python train.py --num_hidden_layers=19 --num_key_value_heads=2 --optimizer="soap_variant"
Each number is 128 + 32 x the weight over its row's rms, rounded and kept within 0 to 255. Layers, rows and columns count from 0. The size above them is the row's rms in percent of the matrix's.

# layer 12 MLP up, 192x64, rms 0.273, rows 57-91, columns 0-63
size [102 111 114  98 105  94  88 114 106  97 103 103 104  91 108 112  95 101  98 100 100 105  95  94  99 107  98  97 110  99 107  91 102  98 104]
[[129  98 119 103 164 107 135 144 185 163 197 148 121  59 107 163 100 110 176  95 173 110 103 139  91  81 136 145  90 138 136 114 109 153  98  84  88 120 136 115 107  93  99  72 164 102 116 116 125  70 144 130 111 120  57 164 170 154 156 167 143 164 170 109]
 [144 104  86 162 195 163 114 169 171 109 123 166 155 104  88 149 123 207 182  70 109 127 164  93 123 159 140 170 122 136  62  76 158 115 149 131  86  85 145 119 145 176 139 146 109 108  65 163 113  98  93  97 144 140 129 107 113 140 153 150 135 164 138 118]
 [125 125  81 140 146 142 123  91 158 139 161 150 123 183 159 148 109 106 110  97 100 105  92 134 134 138 138  74 100 154 119  61 116 159 142 148  91 145 177 194 147 115 170 123  76 132 125 143 146 163 116 160  51 147  66 115 104 130  59 111 138 197  94 117]
 [155 123 147 139 144 155 127 169 123 110  86 139 146  87 127 101 113 104  48 129 108  71 159  60 124 144 106  99 134 135 107 131 132 146 172 152 154  79 136 150 170 139  58 118 162 125 139 112  81 195  96 105 151 137 134 129 154 124 139  59 108  88 208 140]
 [119 140 185 155 128 191  71 142 153 117 138 149 167 111 134 111 136 116  83 146 105 116 124 134 200 132 123 117 127  98  31 141 108 149 131 149 111 144 104 139 101  49 157 107  76 153 124  98 169 187 146 101 134 167 149 171 142 134 124 114  66 143 120 168]
 [147 134 149 131  96 130 115  79 107 206 134 124  66 133  99 107 128 145 164 134 119 166 116 112 142  76 115 120 158 147 178 131 134 144 146 132 101  72 157 109  90 130 157 131 218  88 102 105 185 208 136 155 124 113 130 112 103 118  99 176 167  75 127  96]
 [113 120 160 121 127 124 117 199 136 108 146  66  65 127 125 112 175 119 166 121 166 115 161 126 125  96 140 173 129 165 154 150 136 177  81 146 139 126  94 160  76 102 144 131 118 119 118 175 100 116 120 127 133 120 180 160 210  90 134 127 106  47  60 139]
 [139 182 136  93 126 102 205  95 181 181  98  74 185 111 125 122  96 114 132 112 136 164  81 134  78  82 113  92 122 134 163 139 137  91 170 111 133 120 126 116 145 112 134  33 129  97 101  86 127 137 139 144 173 155 188 119 113 155 112 141 118  77 130 145]
 [138  83 105 183  68 127 125 106  88 197 145 129 187 150 107  91 151 149 168 128  61 142 145 119 117 106 106  79 112 104 105 123 118 178 162 132 161  66 187 162 134 101 128 125 124  95  96 127 161 129 159 100 117 185 106 138  83 107 103 119 183 122 135  93]
 [128 179 138 119 107 107 139 144 156 149  97  92 114 119 170 179 124  83 161  73 121 161  91  96 178  99 182 138 154  55 121 157 104 133  51 105 156 160  96 149 113 169 141 135 131  78  63 133 111  90 169 145 123 133  93 133 165 129 142 146 113 116 183 160]
 [113 140 131  88  90 140 102 186 105 103 179  93  45 138 139 151 155 109 138 135 126 121 160 116 113 119 101 108  80 130 114  38 181 188 125 112 115 113 121 217 154 118 127 108 134 178 125 111 127 180  89 150  85  93 122  82 116 132 149 136 129 159 122 148]
 [ 95 150  99 131 148  98 133 117 119 132 177  94 130 137 114 135  89 158 156 155 125 176 183 110 146 105 138 164 138  90 115 151  82 167 183 141  69 174  96 135 198 108  90 140 103 166 151  73 177 108 103 135 152 120  93 137 114 136 205  58 121 139  96 122]
 [141 135 138 113 108 163 167 131 114  99 107  76  89 113  97 149  89 185 137  81  90  98 127  90 142 100 125 128 129 201 193 193 152 169 199 101 143 108 120  94 141 149 115 147 100  33 149 104 115 115 115 152  85 106 125 132 123 151 101 117 159 144 132  99]
 [103 146 187 153 115 125 158 115 113 119 121 155 136 177 175 122  83 159 129  88 138  95 122  73 134 152 106 137 163 174 133  83 134  81 128 119 146 139 138 107 188  96 225 121  77  96 111 165 153 156  80 155 122 141 178 144 142 144 102  72 154  95  87 114]
 [106 131 107 151 230 142 151  84  95  68 135 132 167 181 127 106 102 149 132 127 143 128 164 183 164  77 120 106 133 133 165 161  95  85 132 113 131 178 197  91 144 122 148 150 146 138 110 157 174 157 144 152 139 107 130 112 106  89 160 155 104  99 120 194]
 [147 147 152  95 135 154 171 159 141 163 154 141 125  98 147  87 108  82 203 148 165 170  68 160 159  66  81 161 174 126 130 131 147 149  58  96 101 188 134 141  96  94 130 110  89 137 119 138  97  96 143 120  93 148 132 114 114 129 175 169 190 136 128 122]
 [139  67 148 136 195 166  97 130 138 121 179 143 119 194 132 153 116 115 101 102 166 151 123 141  93 164 134 124 146 163 131  90 117 112 112  88 144  87 118 118 190 104  91 173 108 146 116  69 121 168 178  95 171  81 107 132 132  90  83 176  77 147 151 164]
 [ 87 172 130 169 183 106  89  78 115 112 135 110 186 156 109 107 113 201  47 137 135 141 152  99 207 113 117 132 115 122 118 150 168 160 121 165 152 135 132 129 106 135 164  75 149 154 146 105  81 113 119 112 181 138 170 133  91  77 113  86 138 109 105 114]
 [111 148 136 175 139 224  93 108 157 163 143 172  72 177 199 110 164 143 116 133 122 105 102 145 126 140 144 156 164 154 108 115 185 159 129  98  97 119  79 117 166 175 152 154  78 128 126  58 134 144 107 173 159 134  78 103 115 157 106 141 130 127 131 129]
 [119 107 140  94  51 125 137 137 124 173 111 116 112 105 133 153 145  53 165  77 138 112 125 103 136 160 144  63 137 125 135 135 189 123 146 132 150 138 135 105 169  89  84 177 146 127 122 144 142 153 155 148 125 132  64 116  82 124 157 107 152  88 174 225]
 [162 179 123 101  92 132  95 163 143  88 105 124 149 150 177 154  48 108 130  94 125 162 144 115 118 139 105 125  83 114 102 122 174  90 133  94 101 111 133 141  79  98 126 139 130 112 223 105 117 105 152 129 137 147  92  75 166 123 211 107 108  99 153 173]
 [ 86 119  95 110 116 145 159 111 145  87 141 100 129 219 136 142 162 119 185  83 123 106 134 166 135 110 122  79 131 133 122 121 185 104 139 135 133 107 133 132 125 152  94  42 153 115  72 132 101  76 102  68 153 111 136 119  80 104 152 129 151  71 139 192]
 [142 161 169 166 140 156  72  95  96 164 120 116 152  79 205 132 166 152 101 101 147  97 139 172 134 132 200 135 154 113  73 134 141 112 122 125  85 129 174 124  93 169 118  50  74 106  94 108 140 103 156 158 174 111 126 134 142 102  71 123 109 135 140 149]
 [118 137 114 160  75 166 170  96  67 106 140  93 156 127 103 145 144 124 121 172 138 123 179 142 129 148  95  81 145 176 183 131 144  76  85  77 151 125 127 153  99 118 120 105 126 140  99  26 187 130 108 143 115 110 156 190 146 114 157  84 109 124  99 125]
 [108 156 152 171 123 181 119 138 110  81 127 178 102 115 148 154 130  70 139  52 107 103 157  65 167 135 110 144  99 118 177 152 122 142  98 103 151  76  75 120 102  93 117  65 161 155  94 117 169  99 130 118  68 143 137 136 159 101 118 164 102 147 124 182]
 [111 110  65 117  99  97 112 160 103 168 167 162 116 156 134 185 137  65 149 152  98 100 112 136 128 112  63 170 108 162 166 121 107 138 176 130 100 106 150  87 133  80 177 153  73 109 142  94 124 108 129 114 147 171 131 179 105 102 144 106  66 128 196 114]
 [128 132 214 114  79 133 134 152 192 144 154 136 114 174 149 141 123 148  90 180  84  92 119 189 163 138 198 132 169 163 140 142 121 114 117 146 142 121 142  66  75 118 139 105 139  77 116 143 165 134 110 138 168 106 134 108  94 160 201  94 121  95 127 131]
 [126 148 129 113 119 152 144 153 124  66 124 165 155 119 196 160 161 123 103 126 134 168 112 182 108 160  63 124  93 138 155 177 125 130 132 134 166  80 124 128 141 105  93 127 195 142 105 108 100 102 148 102  90 161 169 224 154  90 108 103 131 124 139  65]
 [105 128 151 161 171 180 108 143 127 141 122  71 116 175 155 133 116 103  78 137 140 129 119 114 154 102 194 144  57 132 111 128 126 163 112  32 190  84 139 127 172 137 124  86 194 104 124 108 102  99 125  89 153 106 144 138 169  96 102 155 101 146  99 129]
 [102  80 103 135 195  95 146 126 110 147  97 164 106 135  58 138 139  95 113 114 123 158  48 156 140 179  96  92 159 121 144 164 103 154 100 126 101 123 140 126 193 111 185 176 144  60 117 132 105 130 126 139  97 134 168 197 133 124 127  95 170 116 132 159]
 [ 99 142 140 143 161  42  63  92 120  92 153 155 104 153 132 119 184 127 165 103 162 151 131 154 151 109 157 143  93 147  99 176 157  68 190 118 129 158 176 144 144 167 120 129 122 171 126  85 120  92 117 126 118 147  59  91 131  88 155 148 109 182 145 138]
 [141 124 113 116 160 108 144 105 155 127 100  98  82 154  89 146 156  66 168 101 140 154 133 161 156 141  86 155 151 120 157 193  71 114  67 120  58 137 126 184 155 121 145 151 111 111  62 123 135 104 150 119 158 141 183 141 129  83  79 155 132  86 188 135]
 [119 167  93 131 187 159 126 163 100 122 111 120  96 134 127  53 133 148 102 117 153  85 104 101 154 132  98 119 103 106 187 132 126  55 159 108 114 179 142 128 104 128 117 170 175  98 175 150 127 128 123 100 116  92 153 159 116 174 116 116 148  42 172 189]
 [106  62 203  87 136 153 126 115 137  82  77 154 156 143 124 117 180 108 143 148 106  81  69 119 134 127 127 118 124 114  84 114 150 166 135 141 110 113 106 114 170 147 175 114 127 117 113 132 196 146  70 141 115 102  96  99 140  75 140  88 151 106  47 169]
 [139  99 152 147 166 149  53 128  84 113 127 106 145 184 155  76 162 143 142 157  39 119 110  98 140  86 157  90 143 159 106 158 116 134 101 130  69 111 124  91 179 161 161 125  99 136 136 139 133 130 127  90 125 150  85  66  57 110 149 149 147 109 169 137]]
# layer 12 MLP down (transposed), 192x64, rms 0.267, rows 57-91, columns 0-63
size [104 103  90 109 100  97 108 115 108 104 109 100  97 109 110  91  99 103  94 101 107  90 107  99 102  97  94  98  99  96  98 103  99 106 113]
[[132 130 165 122 162 114  94 116 144 174 101 174 163 120  87 141 160 107 158 128 135 133  95 130 120 119 137 165  85 201 169 158 111 169  95  59  66 141 183 157  90 191 149 108 105 150 105 146 127  63 161  85 108 121 137 147 132 136  98 150 184 137  91 140]
 [167 143 136 155 167 104 134 153 100  95 102 157 114 100 114 136  82 174 133 129  81 136  75 136  90  78 119 181 159 133 107  97  91 139 158 115 169 166 181  91 156 136  43 131 107 166 111 154  93 123 166 141 139 154 104 161  98 153 126 121 144 217 157 140]
 [140 113 141 130 185 108 185 115  98 118 160 149  92 158 112 172 144 103  96 137  94  70 130 163 118 100  70 142 108 100 139 121  56 101 121 106 118  88 149 135 103  85  28 127  99 147 130 101 130 113 111 132 151 143  87 123 167 100  95 188 117  62 124 126]
 [192 170 165 142 133 114  98 156 128 125 126 147 154 120 141 193 184 126 141  87 150 127 138 170 139 151 163 119 140 166 172  83 137 128  85 122  86 145 129 138 106  59 109 125 105 164 109 156 127 126 171 164 120  98 166 208 106 108 104 101 102 139 110  39]
 [118 123 157 138 121 109  97  96 153  66  90  73 171 109 156 137 113 148 127 131 141 149 193 136 107 169 168 150 170 149 141 177 117 113 137 140 197 184  55  94 143 184 141  89 116  95 163 143 118 162  93 164 138 101 141 158 132 155  82 172 100 164 120 112]
 [ 86 114 101  86 114 118 125 142 149 138  81  76 108 159 161 143 134 147  99 155 102  72 117 147  89 184 146 199 110 122 114 169 159 126 118 110 193 154  66  87 154 163 165 201  95 104 121 132 113 129 177 146  66 126 136 149 134 126 158  94  99 120 107  97]
 [ 91 175 115 133 127 151 110  65 146 121 128 150 183  90 165  88 152 201 114 154  85  94 170 118 195 123  91 156 164  88 133 148  97  93  87  96 129 113 161 149 164 126 161 167 120 193 108 117 140  85 129 144 173 109 118  85 111  79 160 127 147 156 139 132]
 [ 90 214 146 151 126 125  99 113  91 143 137 153 210 114 138 150 106 150 119 145 177  79 147 182 155 115 126 155  70 159 102 123 141 173 146 146 129 165 107 102  95  99  83  85 147  99 132 109  98  60 147 119 153  93 167 126 116 121 124 142 165 176 127  75]
 [145 136 136  80  69 177 135  98 167 159 100 122 133 144 143 127 148 137 186  90 158 120 129 102  79 195 124  89 118  93 135  84 194 127  71 137 128 115  80 170 101 153 118  55 149 156 121 121 150 230 143 109 132 144 122 124 109 140 142  98 119 124 131 135]
 [181 147 150 130 162 187 140 139 127 175 148  75 147 117  85 106  97 159 145 133 131 149 151 146 171 141 161 150  79 105 113  95  77 125 100  79 141 193 124 136 136 158 116 102 163 115  59 123  93 135  66 155  64 147 103  91  79 146 167 134 142 148  87 144]
 [125 145 142  76 197 133 127 173 166 111 125 130 103  91 125 144 103  90 167 143  69 124 179 144 181  96 146 154  95 148 134 100 128 144 135 151 122 138  74 153  63 134  77 118 133 175 143 138 151  94 124 102 177 124 117 128 185 108 188 136  76 181 129 178]
 [158  97 129 152 152 129  46 118 163  96 126 152 161 175  97 114  91 121 152 101 167  99 128  91 126 153 125  71 127 173 173 220 102 111 103 147  80  94 113 121 155 127 184 166 101 106 102 147  94 160 159 126  79 114 121  88 167  89 130 117 137 142 163 151]
 [ 92 122 167 112 121  80 168 108  80 144 198 110 158 101 154  99 159  77  83 142 115 131 137 162 129 169 113 147  77 141  91 111  95  87 192 133 100 214 107 156 139 110 161 146 133 130  89  84  80 136 140 102 165 108 102 112  98 145 101 120  92 175 110 117]
 [118 123 125 112 154 151  96 153 133 173  90 115 118 155 109 139  93 150 210 170 172 127 111 116 138 111 149  94 121 106 133 141  96 162  57 139 128 190 116  73 121 123 139  63  96 145 104 105 116  96 125 131 151  75 129 175 153 130 149 103 133 103 236 114]
 [130 168 188 157  97 101 129 141 137 130 122 103 168 105 181 140 108  92 110  96 181 117 100 214  95 203 129 148 142 162  76  89 150 159 116 124 124 127 147 138 134 150 121 164  86  52 100  88  86 147 129 145  85 150 186 137  98  98 136 107 136 137 144 142]
 [ 88 120 111 174 171 145 139 119 172 119 125  63 106 153 115 185  73 156  98 122  50 139 156 128  97 116 171 144 120 146 127 148 107 101 144 172 167 104 118 144 172  96 130 124 106  68 137 112 195 136 119  91 116 141 111 154 194 161 139  81 115  68 145 126]
 [ 55 206 111  84 135 133 169 106 188  61 122 177 134 140 117 128 116 171 119  99 150 123 130 109 178 105 113 110 128 146 135 171 107 186 110 142  93 180 129 161  97 173 155  94 153 166 133  70 148 117 106 101  89 130 156 143  82 137 122 143  95 148  93 142]
 [ 95 146 138  92  93 147 126 104 153 140 126 108 106 123  97 110 195 168 183  95 102 112 189 165 170 177 102  99 122 157 132 189  55 148 113  36  76 106  93 134 131 158  89 183 125 147 139 133 116 126 108 167 153 143  97 129 136 134 124 134 100 121  93 128]
 [124 130 106 125  83  97 156 132  98 166 130 135 135 118 143  70 175 132 183 110 125 114 135  88 134 145 149 110 142 150 156 109  46 171 136 135  88 176 163 117 177 131 117  77 159 139 124 166  54 153 131 167  88 125 132  91  71 201 108 155 122  95 149  93]
 [ 95 164  97 157 182 147  81 101 181  93 160 139 149 152 121 155 167 163 165  86  92 144 118 167 100  81 126 104 139 155  82 148  82 168  99 122 114 126  79 124 153 118 134  63 127 101  93 131 118 116 162  93 143 147 204 163 157  68 155 137 128 176 146 131]
 [ 73 131 156 132 119 198 142 163 147 123 151 104  93 122 179 116 152 157 124 143 121 138 124 191 138  67 136  55 100 122 118 128 139  98 135 157 172 176 170 147 169 100 111 119 108 137 171 143 181 149 166 153  92 157 143 166 119 101 122 138 119  30 125 145]
 [115 118 133 104  69 124 110 158 141 147 135  80 172 142 108 142 144 112 170 141 166 138 122 116 129  73 129 193  92 101 152 154 126  89 152 115  95 160 136 149 112 118 164 103 142 170  89 153  74 120  87 118 115 114 109 122 162  22 173 117 202 168 163 134]
 [ 96 207 103 114  94 177 101 111 118  99 175 168 109  77 143 156 124  90 104  79 107 138 172 157 153  99 147 143 146  50  89 103 105  77 126 149  45  99  94  80 123 148 135 109 141 156 122 141 142 131 124 124  89  97 123 140 136 104 146 149  90 155 173 102]
 [189 154  77 149 140 144 114  93 119 110 152  83 105 114 106 124 109 138 189  76 129  91 118 116 110 151 133 104 128 146 143 213 165 135  83 129 128 125 126 101 137 185 164 183 137 190 162 176 108 143 174 144 125  75 124 119 135 169 105  50 123 107 113 139]
 [107  37 121 120 115 126 141  94 182 120 110 181 111 169 100 153 110 137 123  78 175 169 171 146 174 125 116 116 173 110 123 151 138 123  87 135 136 108 123  84  92 104 138  88 147 192  92 103 161 110 179 132 133 137 148  90 111 170 153 183 124  97  60 133]
 [181 192 128  60 134 134  45 129 136  65 139  65 116 137 111 132 134 145  69  77 124 124  67  97 137 116 136 125 181 113 113  88 122 154 112 104 115 123 173 144 144 118 102 156  87 152 132 136 136  90  72  89 165 183 115 109 132 165 139 131 115 116 155 147]
 [119 128 144  63  86 112  90 155 159  83 117 149 142 203 131 122 189 137 141 128 150  96 120 165 148 157 158 108 158 163 142 171 135 181 106  74 126 105  69 125 146 100 126 142  90 145 172 132 110  74 184 154 158  88 151 121 122 116 142 120 213 149 112 130]
 [142 121 134  84 132  73 128 163 171 143 118 112 159  90  86 124 145 147 151  93 116 126 116  41 169  99 153 101 102 138 131 160 177 143 129 147 116 175 135 116 161  78 114 108 105 111 183  94 148 179 102 131 165 117  91  49 174 157 197 154 139 133 114 113]
 [150 176 148 112 122  94 120 141 118  62  91  70  63 165 112  75  98 154  69 142 119 122 129  70 153 164 122 114  95 186 157 148 155 123 140 113 186 116 175 142 123 159 118 136 179  74  86 116 116 133 132 100 155  95 120 147 193 142 143 144 145 166  97 120]
 [116 125 118  94 164 107 120 124 102 119 143 126 116 169  89 118  96 112  61  77 173 116 124 102 211  94 128 134  97  87 189 133 184 102 121 128 140 171 115 143 137 118 105 130 109 113 196  89 125 158 153  93 137 149  91 100 174 125 165 156  82 162 168 190]
 [116 121 132  84 183  22  58  98 134  82  99 104 162 104  98 110 102 127 111 138 122 157  85 154 165 117 157  90 129 162 136  75 106 127 171 137 141 136 170 114 128 134 168 129 156 135 106  77  86 163 135 130  65 135 123 164 167  67 147 129 137 147 121 113]
 [176 129 130 117 100 159  96  90 160  96 122 139 141  85 116 135 128 158 161 130 169 151 151 158 107 166  51 140 137 115  93 106  90  77 102 172 140  36 118 130 184 159 114 109 171 141 102 126 141  76 140 147 119 125  65 108 117 144 120  94 179 117 114 192]
 [125  85 148 126 138 155 114 163 144 171 164 160 129 135 115 152 189 106 107 166 157 144 163 145 133 154 131  98 140 127 181 140 153 133 143 118 140 132 115 103 116 104 122 127  81 101 127  90 107  14 163 167 145  60 136 126 153 132 153 121  57 211 157 141]
 [150 145  84 169 149  97 128 124  80 162 127 187 157  96 114  72 122 143 141  97 146 128 140  89 121 126 139 146 175 202 136 124 114 108 137 104 140 189  84 107 106  95 142  98 150  77 116 175  63 146 199  75  86 126 122 164 101 139  94 106 121 128 122  80]
 [139 133 127 138 115 136  33  53 114 120 102 122 186 144 122 227 123 129 135 105 136 103 155 171 112 126  75 104 126 195 114 151 114  83 192 149 124 124 113 115 127 131 103 108 199 144 150 145 112 130 124 139 113 149 180 136 158 120 118 137 127 117 113  68]]
# layer 12 MLP gate, 192x64, rms 0.291, rows 58-92, columns 0-63
size [109 116 105  97 100 104 112  93  92 108  93 100 105 102  99  99  97  96  93  96 106 101  97  99 102 118 104 105  97 105  88 105  89 100 106]
[[158 154 143 120  79 124 140  88 116 134 156 157 131 158  90 127 124 109 100 145  81 146  96 112 172 141 171 101 136 154 131 139  74 128 119 166 142 111 138 130 168 141 159 163 118 134 183 108 189  46 125 170  96 179 139 175 137  59 132  53 126  89  87 116]
 [ 96 164 112 116  88 165 136 112 110  75 104 157 149 140 120 133 110 156 152 190 139 182 180 136 147 111 194 125 154  88 167 134 122 185 178 134 187 121 124  88 111 121  76 105 160 157 113 153 117 118 140 104 128 106 136 157 132 108 195 117 110  67 202 131]
 [128 126 182 134 122 100 190 188 207  66 131 179 121 120 139 150 133 162 115 101 114 124 164 164 145 140 107  91 120 150 144  77 163 130 115 147 184 100 138 114 116  68  95 123 110 138 144  53 112 168 151  64  95 106 127 164 128 121 106 121 174 112 118  99]
 [ 98 149  75  93 171  50 173 138 143 139  53 147 101 167 178 137 150 146 104 140 123 157 118 155  98 157 113 124  88  91 117  98 162 172 137 147 188 140 171 151  95  97  96 105 162 134 173 149 130 104 174 154 127 137 100  98  72  73 136 141  96 125 132 109]
 [161 154 129  72 132 112 165 157 132 131 157 160 119 139 105 112 173 187 149 141 150  75 119 130 121 117 151 130 187 106 120 111 156 111 110 114 142  86 186  95 126 136 185 123  72 154 132 122 142 200 118  77  86 107 135 121 135  66 204 110 151 143 124  61]
 [128 116  64 155 109 174 128 127 130 145 104 121 128 219 148 136 148  90 144 117  94 109  96 123 123 157 119 118 143 223 130 100  92 122 121 104 163 142 114 146 108 144  70  96 124 131  60  98 126 165  80 146 136  99 182 171  99 116 196 119  80 113 107 127]
 [153  92 140  75 187 152 134  98 168 112 122 182 112 136 167 173  87 195 173 112  78 163 114  71 164  85  88 182 112 153 177  72 131 127 160 126 131 117  92 119 105  68 166 117 112 181 120 126 164 138 120 135 127 145 119 113 104 143 130 117 114  78 138 115]
 [ 64 179 138  94 139 112 156 134  99 142 105 108 129 173  85 162 134 103 113 123 115 169 124 189 129 148 161  82 143  89 165 116  91 126 139 115 130  86 100 165 153 108 105 173 141 160 121 181 180  99 136 119 125 167 151  67 152 143 106  52 115 173  71 102]
 [ 79  84 102 150 110 156 127 165 122 168  59 103 159 165 100 118 144 152 174 135 106 123 132  94 113 106 105 127 134  82  68 138 130 163 185 180 124 142  98 205 114 137 117 142 142 140 100 159 147  77 199 144 164 127 160  97 122 142 159 128  89  85 152  82]
 [103  89 158  74  38 138 150 116 150 190 110 116 103 151 135 117 140 174 160 132  91  87 129 105 110 204 128 109 132  79 107 116 140 154  99  97 131 128 156 131 111 118 131  82 104 142 166 164 162 192 137 135 135 129 143  93 129  78 103  93 140  61 182 108]
 [182 135 166 128  96 186 140 126  86 133 192 171 146  96  93  92 124 186 100 147 111 129 122  93 131 133 132 119 120  83  99  88 116 132  87 142 136 128 131 203 112  82 140 126 123 155 146 100 217 127 159 104  49 165 137 150 121 163 142 128 108 107 173 115]
 [202 135 145 123  98 101 104  92 145 173 134 106 169 113 131 172 158  81 152 160 109 108 112 162  98 110 149 125  70 157 100  95 135 111 185 159 135 111 133 170 100  91 144 207 122 172 105  68 162 149  93  94 101 140 134 120 163  77 153 137 149 179 151 109]
 [102  93 122  92 102 243 167 167 126  95 152 189  79 148 142 125 125  79  81 172 128 153 112 101 146 170 148 121 149  92 103 130 183 109 122 145 142  97 104 172 129 116 175 154 119 141  73 105 165 137 121 143  91 133 119 153 178  93 132 133 140 111 108 162]
 [190 157 119  83 127 155 149 132 129  86 120 176 111 158 130 146 159 190  94 132 121 114 122 122  76 156 127 124 111 110 125 128 138 103 125  85 126 147 142 112 143  78  74 161 159 113 136 208 170 173  81 100 132  81 152  74 150 139 109  63 130  52 125 112]
 [110 130 188  68  98 161 105 141 139 145 135 187  97  87 100 146 150 132 154 175  98 158 142 115 133 141 112 114 137 140 132 138 139  91 126 153 143 179 148  61 125 123 186 184 115  77  84  74 135 127 115 122 131 111  91 148 109 185  82 176 195  81 123 150]
 [100  90 128  84 132 142 166 149 123 149  82  79 148  98 125 129  77 138 139 185 124  82  82 137 183 114 118 125 166 109  96 103  88 121 114 120 104 134 175 143 137  90 160 154 144 126  99 149  99 116 119  53 174 138 168 141 144 119 200 183  88 155  64 142]
 [101 122 133 168  99 125 122 153 161  98  91  84 126 201 137 156 120  97 133  96 209 144 148 177 133  78 170  70 107 167 113 126  99 113 137 136 135 107 123 162 119 151  99  88 136  89  94  64  99 154 121 118 149 119 169 178 164 134  84 121 171  93 151 177]
 [129  91  84 131 122 153 168 136 124 142  78 162 158 149 136 146 157 120 209 139 130 148 150 148 126 110  73 175 115 105 105  70 153 119  97 111 190 106  77 117  76 141 159 116 157 131 155  93 105 128 193 105 166 156 104 132 120  68  94  95 151 196 119 115]
 [144 140  99 156 109 164  98 111 121 152 113  86 130 121 174 107 152 101 137 101  66 131 118 150  97 126 140 166  91 123 158 144 106 125 104 110 143 188  40  97 104 103 110 101 117 109  76 131 179 157 129  97 151  83 184 182 182  85 135  84 160 172 166 119]
 [109 114 196 162  57 159 157  95 123 160 158 175 158 155 114 133 145 158 166 119 138  85 175 106 108  85 100  91 165 132  66 149 120  90 116 138 105 119 135 192 137  92 101 143 134 133  91 151 140 128 122  96 121  88 195  74 104 192 119 137 112 133 159 100]
 [150 168 141 127 144 186 173 189 125  92 104 100 138 113 114 174 166 112 177 125 113 129 155  76  94 128 132 140 144 147 141 109 139 159 110  91 129 163  56  70 144 157 188 136 138 117 135 109 111  79 112 177 195 114 154 143 103 119 126 160 119 140 202  84]
 [145 148 176 124 155 141 177 158  84 128 108 124  46 187 133 110 156 143 159 182 119 149 134 125 123 123 128 119 113 145 106  98 142 164 116  98 239 134  88 136 135 140  94 109 169 150 120 131 167 143 104 174 144 113 144 142  70 112 101  68 159  77 141 114]
 [132 129 152 128 145 120 127 134 111  32 120 127 195 120 175 131 123 113 170 139 111  79 121 153 109  81 149 121 123 111  61 122 147  82 176 113 152 139 177 148 164 115 140  48  96 156  94 164 113 170 121 157  92 109 107  94 135 160 188 147 160 142 161 153]
 [143 125 129 157 166 161 171  98 137 156 131  89 193 127 132 126  86 112 159 105 144 138 169 144 134  65 110 142 127  96  98 104  79  22 168 150 131 108 147  84 106 110 154 135 177 169 143 111 153  89 181 117 126 165 160 141 139 101 179 151 148 147  82 101]
 [148  90 110  95 121 171 142 163 187 108 101 139  89  92 179 159  74  88 138 112 104 135 159 176  85 150 138 119 103 156 126 159  88 161 102  98 117 110  84 124 198 135 119 146  56  85  84 114  61 156 152 108 145  90 142 112 115  94 121 148 150 137 171 117]
 [142 189 131  82 144 126 194 116 116 119 124 152  77 195 105 134 138  82 137 122 126 142 136  46 187 133 130  75 130 189 160 120 153 128 188 108 147 115  62 112 140 113  97 119 139 117 166  82 143 111 108 175 114 135  87  97  97 131 123 101 116 139  77 111]
 [ 92  96  94  83 162  70 174 149 114 101 114 101 110  83 145 140 101 220  97 172 166 125  99 126 121 107 153 121 168 173 118  96 142 130 115 181 129 151 102 131 154  67 156  74 113 105 159 133 195  84 128 121 123 132 144 109 161 165 108 112 171  88 120 120]
 [115 115  90 137 143 163 144 102 107 121 151 151 151 129 122  85 132 155  47  89 146 125 121  63 153 148 161 100 117  67 111 167 198 133 124 126 133 207 137 183 164 166 123 143  44 123 149 133 120 154 150 148 136 135 158 119 153 136 110  64 172 144 102 127]
 [141 153 113  85 136 115 137 205 168 154  59 132 141 111 108 202 121  84  66 133  84 122 138 130 158 128 132 186 133 177 140 144  98 100 131  89  96 133 172 176 148  99 140 160 134 102 115 157 118  85  92 102 165  70  90 114 111 137 162 129  99  79 132 110]
 [115 109 169 123 119  87 145 110 122 167 104 112 122 147 149 131 171 188  97 112 102  73 143  85 120 153  99 175 160  79  89 161 108 136 149 146 119 157  68 182 155 140  59  89 174 120 101 160 131 115 156  97 128 198  89 172 139 129 139 107 139  74 127  87]
 [124 138 105 104 104 197  79  96  89 149 126 146 126 103  53  93 119  88 190 163 145 169 176 107 136 108 146  85 109  45 105 136 140 136 158 122 171  87  70 114 132 110 135 107 121 139 144 129 158  48 172 156 156 130 161 144 150 127 136 102 146 112 132 107]
 [112 221  91 132  92 100  81 146 107 104  81 173 143 109  96 131 158 159 117 176 122 124 152 131 109 137 162  90 131 157 108 190 113  88 145  72 115 141  93 161  90 143 140 148 135 113 117  56 127 111  96 130 106 107 157 136 153 195 139 156 115  97 196 143]
 [151  58 121 112 121 106 154 125 189  71 115 107 144 176 135  92  96  89 177  95 150 129  89 142 113 146 110 131  63 125 102 151 184 137 104 153 123 127 177  95 148  88  73 190  99 104 102 109 114 140  64 145 127 132 128 116 150 118 178 183 166 156 144 131]
 [132 148 188 132 132 198 149 155 100 132  90 145 168 142 175 151 136 118 115 111  96 168 122 193  95 139  78 107 159 142 145 177 116  87  98 100  99 130 149  66  98  56 143 180 122 103 168 137 137 176 152 141 111 149 130 189 106 121 117 150 161  76 109 127]
 [146 122 133 117 100 104  90 133 122 127 196 174  75  66 124 140 107 106 144 110 119 112 127 117 116 140 122 119 150 144 129 122 162 140 129  84 111 161 119 136 161  80 132 196 136  11 122  94 145  69 157 128 104 193 159  76 135 153  89 158 111  97 142 149]]